config = dict(
    head_dim=64,
    norm='rmsnorm',
    rope_base=10000.0,
    init_std_qkv=0.0422,
    init_std_up=0.0422,
    beta1=0.95,
    beta2=0.98,
    lr_head=0.00652,
    decay_fraction=0.438,
    train_tokens=183200000,
)
Each number is 128 + 32 x the weight over its row's rms, rounded and kept within 0 to 255. Layers, rows and columns count from 0. The size above them is the row's rms in percent of the matrix's.

# layer 13 MLP down (transposed), 512x256, rms 0.259, rows 441-449, columns 0-127
size [100  89  96 103 105 102 102 106  95]
[[199 100 182 103 136 151 138 110 102 100 154 134 200  92  69 130 106 152 143 127 157 139  68 100 113 175 160  97 136 140 119 121 132 141 109 147 102  65  62 146  75 179  71 108 213 108 114 129  94 149 137  97 133 165 147 146 166 145 115  43 136 130 200  83 110 137 150 134 164 111 192  94 161 133  59 132 112 106 133 103 130  74 166 154 158  71 116 164 107 127 154 159 117 149  63  72 157 136 140 130 123 169 115 113 156 156  94 152 125 109  87  93  68  86 113 139 152 151 133 143  76 133 143  77 156 113 115 153]
 [ 88 128 167 113  76 107 109  89 132 188 125 109 126 154 129  85  49 229 172  71 131 133 146 105 136 116 134 115  79 146  97 194 126 148 156 134 137 186 126  93 115 142 129 195 147  77 132 144 167 150 148 111 125  97 118 138 100 193  65 142 137  97 112 109 135 118 124 170 157 111 115 103 177 129 158 139 124 126 115 141 136 169  74 146 157 111 143  53 117 123 121 140 134 112 129 132 160 117 185 191 173 177 157 170 145  61 167 189 120 103 165 147 138 112 175 114  84  86 143 112 167 131 143  88  99 112 132 124]
 [145  65  64 142 150  84 131 115 168 132 166 126  93  73 132 100 160 156 158 115 133 103 124 111  83 156 120 128  86  76 154  95 122 182 161 115  94 103 145 153  73 143 176 180 168 188 144 163 129 124 131  94 115 128 190  91 122 116 150 175  79 142 119 113 137  93  78 159 190 134 169 164 165 157 123  68 120  82 178 105 173 110 181 120 119 154 139 139 120 123 104  93  58 112 128 138 173 151  95 100 174 169 118  82 160 117 151  99 136 150 132  99 161  87 124 112 134 136 152 124 111 170 110 127 134 115 109 130]
 [123 114 166 119  96 127 147  86 127 103 132 125 110 138 138 146 140 165 165 190 109 100 138 132 124 154  99 107 124  98  72 147 117 163  70 162 160  93 118 183 165 108 139 116  81 129 110  82  73 137 105 106 109 168  98 156  81 107 134 181 157 130  89  92 137 123  96 189 182 147 173 145  79 103 196 114 118 161  95 152 148 146 137 143 119  70 130  72 120 122 137 162 128  78 130 135 177 155 186  85 135 176 144 129 114 121  86  95 113 144 109 133 162 115  71 158 146 148 127 140 165 147 144 101 138  81  97 145]
 [ 90 112 121 148 160  76 135 104 185 132 147 149 146 103  87 120 114 157 133 171 129 129 159 118 129 114 150  61 172 120  90 122 119 192  86  97 162 185 121 199 168 135 119 122 139 173 165 183 155 200 149 125  91  96 127 145 111 152 168 114 126 103 154  85 134 135 109 155 146 102 131 180  95 129 173 104 109  78 167 121 186 180 151  71  81  72  98 123 122 166 124  92  90 159 138 142 166 150 121 108 201 113 124 110 113 108 162  57 108  93 122 128 139 118 178 184 126 134 192 119 123 101 162  92 154 134  87  81]
 [152  87 156 148 145 181 164 109 165 120 152 103 147 141  46 163 105 100 159 142 195 111  99 118 149 160 135 148 146 145 178 124 138 111 146 162 171 126 147 177 124 133  67  78 201  88 122 124 133 125 141 144  84 138 147 134 152 167 137 115 109 103 168 102 122 117 141 114  76 132 187 148 160  73 138 195 207  92  35 176  99 121 116 160  64 137 177 179 101  78 132 136 158 104 112 127 158  97  99 142 170 121 159 132 121  95  94  81 131  95 138 187 169 132 101 114 118 168 111 112 143  87 127 131 126 152 141 155]
 [105  96 155 155 115  49 127 103 134 105 126 187 202 111 155  90 133 118 166 127 137  88 130 157 101 186 135 138 130  80 122 147 101 142 130 111  96   2 132 107 175 108 106  70  73 159 145 120 106 121 131 166 110 158 125 178 105 129 147 159 132 161 166 117 161 142 142 140 122  98 133  91 134  90 104 140 173  53  96 181 149 128 149 158 139 136 168 122 116 130 133 136 112 147 139 115 110  83 108 151 135 126 101 125  73 134 193 182 171 151 102 133 119  83 139  70 141 170 179 103 133 144 148 144 134  85 138 153]
 [138 159  84 126 133  95 143 102 147 161 106  81 130 103 133 148  56 132 174 152 168 147 124 140 123  53 160  83  86 140 139  41 179 135 100 137 111 165 207  88 112 112 169  95  71 140 127 130 151 117 130 103 134  91 114 152  82  88 153 178 168 144 160 137  24 144 114  55 156 164 111 132 189 183  58  78 157 126 159  90 114 124 124 121 117 157 136 161 170 110 163 125 142 136 126 121  91 137 111 104 104 174 142 163 121  93 166 134 103 179  39 117 166 134 104 111 137 126 148 183 146 135  59 176 140 116 100 138]
 [134 135  89 140 132 117  98 102 134 135 104 183 124 119  81  89 125 172 100 116 196 193 140 167 119  80 126 188  89 100 152 128  99 124 102 110 119 107 107 131 113 148 121  84 147  49 130  94 154 137  68  71 174 104 167 156 127 117 119 154 102 124 131 127 142 134 111 122 116 110 147  68 150  86  91  97 144 127 157 189 105  30 115 116 116 189 117 138 163 157 210 125 135  75 156  72 144  84 142 113 143 115 195 183 129 106 105 183 114 103  82 160 187  71 177  99 151 127 125 145 128 128  97 132 101 110 165 118]]
# layer 13 MLP gate, 512x256, rms 0.254, rows 442-449, columns 0-127
size [ 99  98  98 102  99 103 102  96]
[[ 65 100 153 191 179 135 137  95 122 149 167 153 110 151  74 107 147 155 130 114 123 155  89 166 119 143  98 174 162 104 174 112  97  80 117 142 185 165 168 158 154  84 168  85 129  92  85 165 152 141 141 192 166 134 131 112 209 169 117  99 116  83 129 159 145 157 173 127 117 200  62 163 126 118 146 135 119 157 157 128 153 164 107 188 134  98 185 126  99 129 167 147 123 145 156  97 121 190 166 104 126 135  85  94 166 109  91 161 119 154 200 113 166 136 160 156  82 182 147 130 129  78 158 141 161 170 164  50]
 [164 109  34 144 138 147 108 130  90 162 120 113 125  92 123  97 146 166 131 141 115 233 111  94 125  93 123 143 171 160 111 168 171  69  96 103 149 167 128 146 173 152 127 123 150 126 130  82 106 160 115  75 124 149 163 160 122 137 173  66  89 197 117 115 152  91 147 211  94  98 142 106 117 124 159  96 124 216 131 129 136 135  93  90 111 140  98 134 128 124 134 142 191  88 101 118  95 148 157 148 124 132  87 134 157 149 115  96 136 108 131 103 115 145 228 153  99  85 130 140 110 179 113 128 163 176  91  93]
 [104 152 109 126 119 149 128 159 151 127 154 127  60 120 164 175 139  72 139 143 116 107 117 159 112 130 127 125 168 147 168  80  95  86 108  74 129 118 117 110 127 168 123 123 110 171 150 117 172 179  78 173 126 103 232  82 143  95 129  95 123 107 117 109 132 100  98  91 106 142  91  96 199 134 113  83 156 148 129  98 119 205 119 134 187  89  81  91  82 114 111 155  90 167 113 159 130 147 128 157 168 128  71 152  95 133  38  68 128 163 130 163 168  86 114 122 137  95  86 114 141 128 117 145  90 129 188  84]
 [124 149  66 162 132 114 146 145  92 155 148  58  44  99  96  82  99 172 150 182 104 185 155 151 121 152 173 152 134 104  92 107 115  86 157 111 165 122 128 170 126 131 132 142 106  97 108 116 145 152 112  92 206 156 124 187 129 164  77 124 203 145 140 187 195 112 128 126 143 104 169 134 183 132 190 170 134 128 146 130 141  95 142 115 108 156 126 149 131 114 171 148  72  88 112 137 153 128  99 132 187 101 134 133 115 172  97 128  63 122 161 100 146 105 133 125 184 143 117 111 121 145 141 114 116 153 156 102]
 [132 125 124 153 106 164 100 107  86 162 112  66 184 121 123 100 104 173 141 153 103 100 180 112 131 104 140 135 175 206 166  69  86 137  95 174 145 158  80 148 146 159 198 174  87 128  91 128 140 187 142 141 123  95 158 139 146  69 115  95 101 116 199 120 128 117  86 130 131 158 132 143 147 122 147 163 187 137 135 160 153 136  45 158 149 105  85 124  78 114 180  50 151 116 135 141  93 136 124 114  73 128 124  96 145 139 183 133 135  77 138 155 114 112 147 157  90 155 164 162 137 138 168 142  93 179 130  66]
 [142 152 165  81 112 135 172 158 122 128 155 191  94 134 119 101 136  80 184 121  92 157 114 192 159 147 167 124 125 154 105 102  73  86 133 126 113 127 142 158  96 167 119 148  94  74  83  72 106 177 166 161 120 115 145 109  73  94 111 113 115 135 156  81 169 101 190 187 121  83 159 112 129  62 109 148 136 132  93 120 139 160 139 194 164  94 121 105 168 100 138 114 157 128 147 130  94  75 133 188 171 106 146 171 115 114 149  88 166 140 128  99 101  67 181 131 129 165  90 138 108  59 124 174 229 165 105 169]
 [107  59  94 181 135 122 205 101  83 127 156 156 111 175 113  57 126 130 106 141 152 131 150 122  82 127 165 128 102  93  70  83 178 125 175 106  95 124 100 168 195 139 115 151 116 106 114 128  95 135  98 169 143 142  95 153 161 104 143 139 105 112 150 146 141 144 123  95 119 136 112 104  82 111 134  50  94 183 179  87 139 167 109 114 123 133 117 131 114 156 129 186 141  75 219 122 110 150 173 127 199 104 131 147  97 173  89 197 163 188 119 128 139 150 112 117 148 170 164  98 113 138 152  80 116  78 133 111]
 [101 102 168 147  77  57 123 132 123 153 105 121 147 126 136  90 146 104 165  90 126 135 164  92 193 128  98 114 129 162 123 189 173 128 150 129 117 168 116 188 144 107 107 121 124 127 142 107 152 130 147 143  98 171  92 136  98  93  78 136  73  85 164 136 149 180 103 174  99 128 185 124 112 124 108 116 176 161 138 135 120 189 133 141 129 164  81 113 115 121  92 123 102 131 140  81 103 118 120 154 112 161 144 183  44  26 122 178 148 167 119 111 142 171 119 120 130 136 154 158  48 111 101 107 157 123 124 100]]
# layer 13 MLP up, 512x256, rms 0.269, rows 442-449, columns 0-127
size [ 97  97 105 103 103 100 101 100]
[[103 104 107  51 166 173  57 127 103 119  92 136 109 106 149 129 121  99 149 143 106 119 135  62 103 131 132 187 134 180 161 110 122 117 168 131  96  73 126 137 116 141  34 151 140 197 121  58 133 112  90 130 133 198 105 104  91 119 138 134 187 141 161 134 148  37 113 117  85 168 166 103  89 126 159 125 184 139  88 156 106 124 144  85 161 145  53 182 147 119 159  86 173 152 160 123 119  61  55 134 130  88  95 118 109 128 112 115 163 137  78 131  60  87  96 141 116 161 124 128 146 100 108 129 164 151 104 199]
 [144 116 187 103 214 125 111  91 112 124  92 125 136 145 115 101  93 135 119 145 120 145 110 162 138  98 101 184  50 116 136 159  90  79  78 107 106 138 105 125  98 116 208  79 115 181 196 121  98 108 187 156 127 127 180 125 107 200  52 183 147 112 138  52 130 131 163 110  77 191 120 126 107  69 174 183 158 109 158 158 150  72  47 103 159 134 165 105 148 160 101  93 144 103 136 136 124 137 101 154 117 143 128 120  94 116 184 120 151 100 115 100 159 107  92 156 142  96 144 186 132 152  74 125 174 108 131 129]
 [109 146 168  54  69 109 147 129 123 116 128  59 124 164 128 128 120 155 110  56 171 165 164 154  56 166 164 134 102 132 150 156 130 132 155 182 172 124 192 105 135 151  97 183 162 100 155 188 105 126 157 163 188 117 155  91 161 161  99 103 100 134 111  87 107 130 119 155  95 124 171 159 134 113  94 134  90 196 100 151 118 114  82 136  98 110 154 128 148 181 185 118 132 165 195 107 144 142 189 159 181 138 127 158 152 131 135 149 108 221 140 108 147 149 126 109 116  90 150 139  96 157 163 148 119 148 107 153]
 [ 88 137 130 132 160 163 111 147 163  92 161 109 136  83 101 105 117 109 105 176  89 104 104 166  68 108 158  74  90 122 148 121 170 123 113 121  82 149 114 112 117 124  92 120 102 125 122 134 124  91 159 176 103 141  88  88  87 162 171 120 130 126 128  60  93 169 139  76 135 132 117 152 155 159 169 107  59  94 106 116 150 155 104 163  51 142 178 150 162 120 167 128 133  86  64 182 113 146 183 111  86 122  56 119  91 102 122  94 174 169  58 116 127 114 131 178 128 184 114 166 149 131 144 129 132  36  89 108]
 [ 96 100 148  93 123 123 131 120 144 116 116 102 150 145  85 108  40 124 138 110 121  58 127 137  47  85 145 160 120 114 137 169  31 111 181 148 151 115 161 119 118  87 183 153 142 143 116 113 140 127  61 104  69 116 159 114  95  69 153 166 162 115  70 185  93 118 166 138 124 134 143 143 211 103 154 170 181  73 102 136 111 117  79 148  97  93 154 143 123 103 176  61 110 156  84  55 101 114 162 118 110 101 123 117 203 163 134 102  88 149 120 138 128 140  96 100  98 124 140 162 102 180 118 154 114 194 116 149]
 [ 68  80 141  71  63 151 180 129 145 152  91  98 152 135 155  88 125  90 196 146 154 149  85 146 103  60 133  84 172 149  66 140 152 153 158 154 196 140  73 113 115 139 132 170 111  39 141 163  94 151  77 195 153 118 144 192 149 129 198 123  79 162  96 168 156 165 157 157 115  99  79 105 106 143 103 113 157 158 138 170 131 109  86 128 186 105 110 166 123 193 153 110  81 154 112 137 125 170 158 141 148 163 114 151 164  97 106 115 157 126  85 161 118 148 200 156 182 186 102 139  76 150 124  89 173 124  76 145]
 [146 121 161 128 155 168 111  73 161 154 115 138 121  89 181 144 134 176 152 114 154 158  93 126 104 192 113 162 138  71 150 151  85 149  78 174 142 130 217 112 122 128 111  91 104 133  92 109 116  66 123 127 116 118 137 122 169 130 112 144 160 107 111 190 119 134 169 126  74 138 129 163 156  92 136  73  62 168 136 115 155  98 153 118  62 118 136 171  80 120  84 123  81 100 122 115 128 164 139 220 141 123 203 171 149 105 109  82 150 183 145  77 112 125 130 128 149 150 105 109 145 150 193 105 158 151  95 134]
 [134 139 177 140 147 153 163 125 152  78 139  96 149 126 147 134 163 101 105 144 156  92 110 163 126 143 128 121 119  96 117 166  57 162 186 141 186 126 132  74 117 180  96  70  98  75 131 160 120 135 164 173 143  87 102 106 133  95 127 169 121 207 139 115 111  99 133 167 134 123 164 142 112 100 202 115 157  93 151 123 113 132 168 109  75 164 182 157 177 119 100 103 149 147 118 100 103 124 114 130 128 129  92 119  85 110 130 136 127 150 166 113  85 109 127 146 100 149  47 138 205  93 101 208 126 223 138 140]]